{
  "n_head": 10,
  "n_kv_head": 10,
  "head_dim": 64,
  "activation": "relu",
  "norm": "layernorm",
  "positions": "learned",
  "tie_embeddings": true,
  "init_std_up": 0.0136,
  "init_std_down": 0.0,
  "beta2": 0.98,
  "weight_decay": 0.16
}
Each number is 500 + 50 x the weight over the matrix's rms, rounded and kept within 0 to 999. Layers, rows and columns count from 0. Numbers have three digits each.

# layer 5 MLP up, 5120x640, rms 0.0254, rows 3351-3361, columns 256-383
492405459592505572524537565459483472501406527481524549438450488491595476490475445544432399508494481524636518397499538498535399483510493527494445494527395490516484481516502512428520513514460474658447530490465523575452493491577463495572441474526562542513592519492382456513496501506455480469487600583498558458478405474534499479550578481514392433515535539529523559518495474520563481520465
474555624500515552466570528481448522498580453483514551552384477482482504520524471442423490502562560569538495492504509480445515584438476561519522463471526549465495523485552447655524560413600439534358527525383501411481470584523576499454447554449540480454476479514508438516449530468575580574493420488500591471549521447574310469466454453447331532490472465599452504522458524481428456554537
480500494454512518488424425437535465519489482552530476400459539416517476479444505457414506576545544568404490524549507457430482486484548539468451452429417447565478531467500449574511354572558496580344489454503456493366485524536466482535580507527558488592561510538503457485480612472548548537523455571493488482506541418534508487477600467513592444539450513440523594488511468593539515397577
591541468394521626454521548398462482483431379449528447503501533485462413453542579460535584521572452492513534522446571428538423541560551573471571495512553485477505507433544436455505421537471403464423441535461513343497447525548506404530517581495377586566520534579507590688415483467577569521413472500474570602487511434459366529482512516430546572404633620574455509416563635496568603583435
498520519524575642472409466487453518531460514486509491484441512471410510445494579560529462451466528508482382562547566463444507511578522530555585406436576536559493536441478491460423506497497510490497546427522519442531446492521560447437473496531513533476452390509462464621465469529447634438536540475636502516585510572519392486456472492517497527504568459504611585567534509532498491515489
573457553491418467513584476520486493549467466564538531473505529564479468429537546516457428524542432465421447569478493459515492427474592438444530533487480520564611467532600524577563446557644560498506460506529387517414507552402452570534542509518568526487463454589451463457501645532558502513494389562492472466534421383406476501666431437522489481369499633480445535558567522562498503554502
606561655531512477473527504535443447521578498591472482496584504401600480536464591512530599603425479543441494544497472565501437552549614463508534465448489477543484564489491439477519448527524494651468405485562486560529496446502417585467481474554493499425517461514547592483458422494449516508624503461531475510480518497488439498500461488484528507461419498591516568551591545588451518423560
526494519499424500472456514490488490456498506538529511485457535499529482509496467562477535489498479493481459447507472475575504514552525517505479521523478501513486505508471483493511522509515499512544519516465484502478524512497523517495478492481490516480523549478464520521447472508502515520494451530487515458546513451453529492509478442527499497496501505478507514530499521533491510479477
533509531512509470505511409363541506636450418475479605509422406529408518571553492580550560453483427484525526469495564530441469467529507501481581449568404386547563604523442449540489429518651466504485499410482464495476531474498494584524452527482571500451627518481468530484593530519594526482561540477556517426546414491514499424565566416555452485455580557488476461533553530539343440636499
584545442475503521595428569532479514549521331627471587495463525477612407535514500475511472487496503547526518550461502519539517388510570508525509561564420532476492484497645504529574480650479543568467454579476524460543538444456554506588475539478527523495623442520361510496484495536513576424532521499454548400518527410405514398575511537541535624390453508420579580493467605479572424535521
520500478543459595547506500484482493559476575527489525402514632539543516498515538473475513451498556504462482389508495493503490564543445486539476531477423522454490461511471465493424458483454498575451492649552475463452492580548586533465467595529518563567474523534462564452438517504579500436485535472448437497505465534548515508485551547423511423555514562465574511571474484562417584474451
# layer 5 MLP down (transposed), 5120x640, rms 0.0216, rows 3351-3361, columns 256-383
490515541585427566471496445519407490480484560547479510566446485391499525522416558520513510521520440469587495521536490427593476459555537560497521505484436509391549532481560585434440550575494502523523529586447504477552444513543463472513500418519432490476468474419584507499514434491493479504500507552599427492538562483476529514627467513424522528491492500507471492438515543468581532533559
402507473413505505490515505527565436475530497479460555435469544509592534482415456398498505501446537528443515450452468375493390486514463534484435428557577477492425581548472522592521504480419425492498429448486508470498566479515550461532496454593403451407531488535407453592581477523491474568446522470454558480519461421453453441482503455445435511498539425534496563526466462489497420440435
461612579490507426559465490542508518494486532499531528609499521498510451567527573495471476553470495550538572539535540505557487405496501580457386421489517476474440486524435525483456496581466456542434406462463489487440541576421482443540522468528529447499542545416596470415508514516525436562510538403443549479523485550479546539493473481482501549388463447421515540585529398507534504534525
526412596430462461471429564532550496499647421543571531547495539446556431551488463463475432492494493512574548491418560564602559507542595493530374527455429468508512493535519564599507506487508407525470486564532497607431450515449398479548573533515459570485585485531519397581482567534519548574526501493536421489587521460453584449558506453576429469565373536517522485521513505559557510516502
504555491520504583475428487492576469506562486454517405462531500502406496487455458544510487597486526518473442458613518529548551466458526458506483481563523534476474527463544570570495514419463507492470471507457510556512611490531527542496515488479504440540521501524519552539547520553525427568501599447494531534542511484442522425515543458487524472520455483460449412490486409552477526473399
445570508527543551495446491542511506438520422577539458534501480514414580467453478494485472566475529493577547508550577457539577426482396600523504571475498473456466480506570443399494481486524513434495509525462449518549518604569566526496555398459464552442516491482534394504484521422485430448495513490444482514491612532545532532445566472489467500413544500533444515431497409497428495475463
542536620519435515514512547458358533480549581470476481480363476524481523426522461490500475490431564519555446437523495328409435556356488530466502474493491489443588454419483436529449448480512548524522471478445501569509562503509406491516489585541477442543473479518508417392517455474490532478440497451620450545528438483551464589453440498519583451506519492473525524492529385533520492447470
498510496500491503485506491487492506506484498508496507496505508484501487495491500503508504487497501500509507505505510500502508491500486508508490503485497512505498507504494498493493494504512493504492494490496501502504503492503499497504499500491511515488493497515494489502486509499488514503514500497505493511510502501501492491480508510487502510510500501492495504499499496491494496501501
449488528472517461570470516524454546473520544513463505500501493647508569463576544532400504505497468511542529501500494536531489376425467515483557557488480515466451527493496571535551492501495413475556413494485581536481585503419523519567530501456508436510512524443485464522578572537463438570481435448493510469551557504469551443531479514610470607443453474541532456387478407605514468582580
459488537454451613481489520638519504522397540489559433485467346410424497549506541453395528426475426420467452517494491409525535468472479476424498475497572505568459571412498607427533526591555511501494515554557464328466445486509385482487511471598447517510447509489553442518446544492534447552337517470550451512445477467515497507514501532482506572461540632459490461529467502439470486601490
505537452481513528511518527514472464469439546523557475540537451462545580538502543473579491456491476531473504488603529479539470483505473521425574524568477469440495567494525483487554445485498498480502539532502558437508444518592532590610463442459445526496515464503513534476465492450452491435481524511472506548524478517544573504513518516514536503541520488422506505521535485509558544496465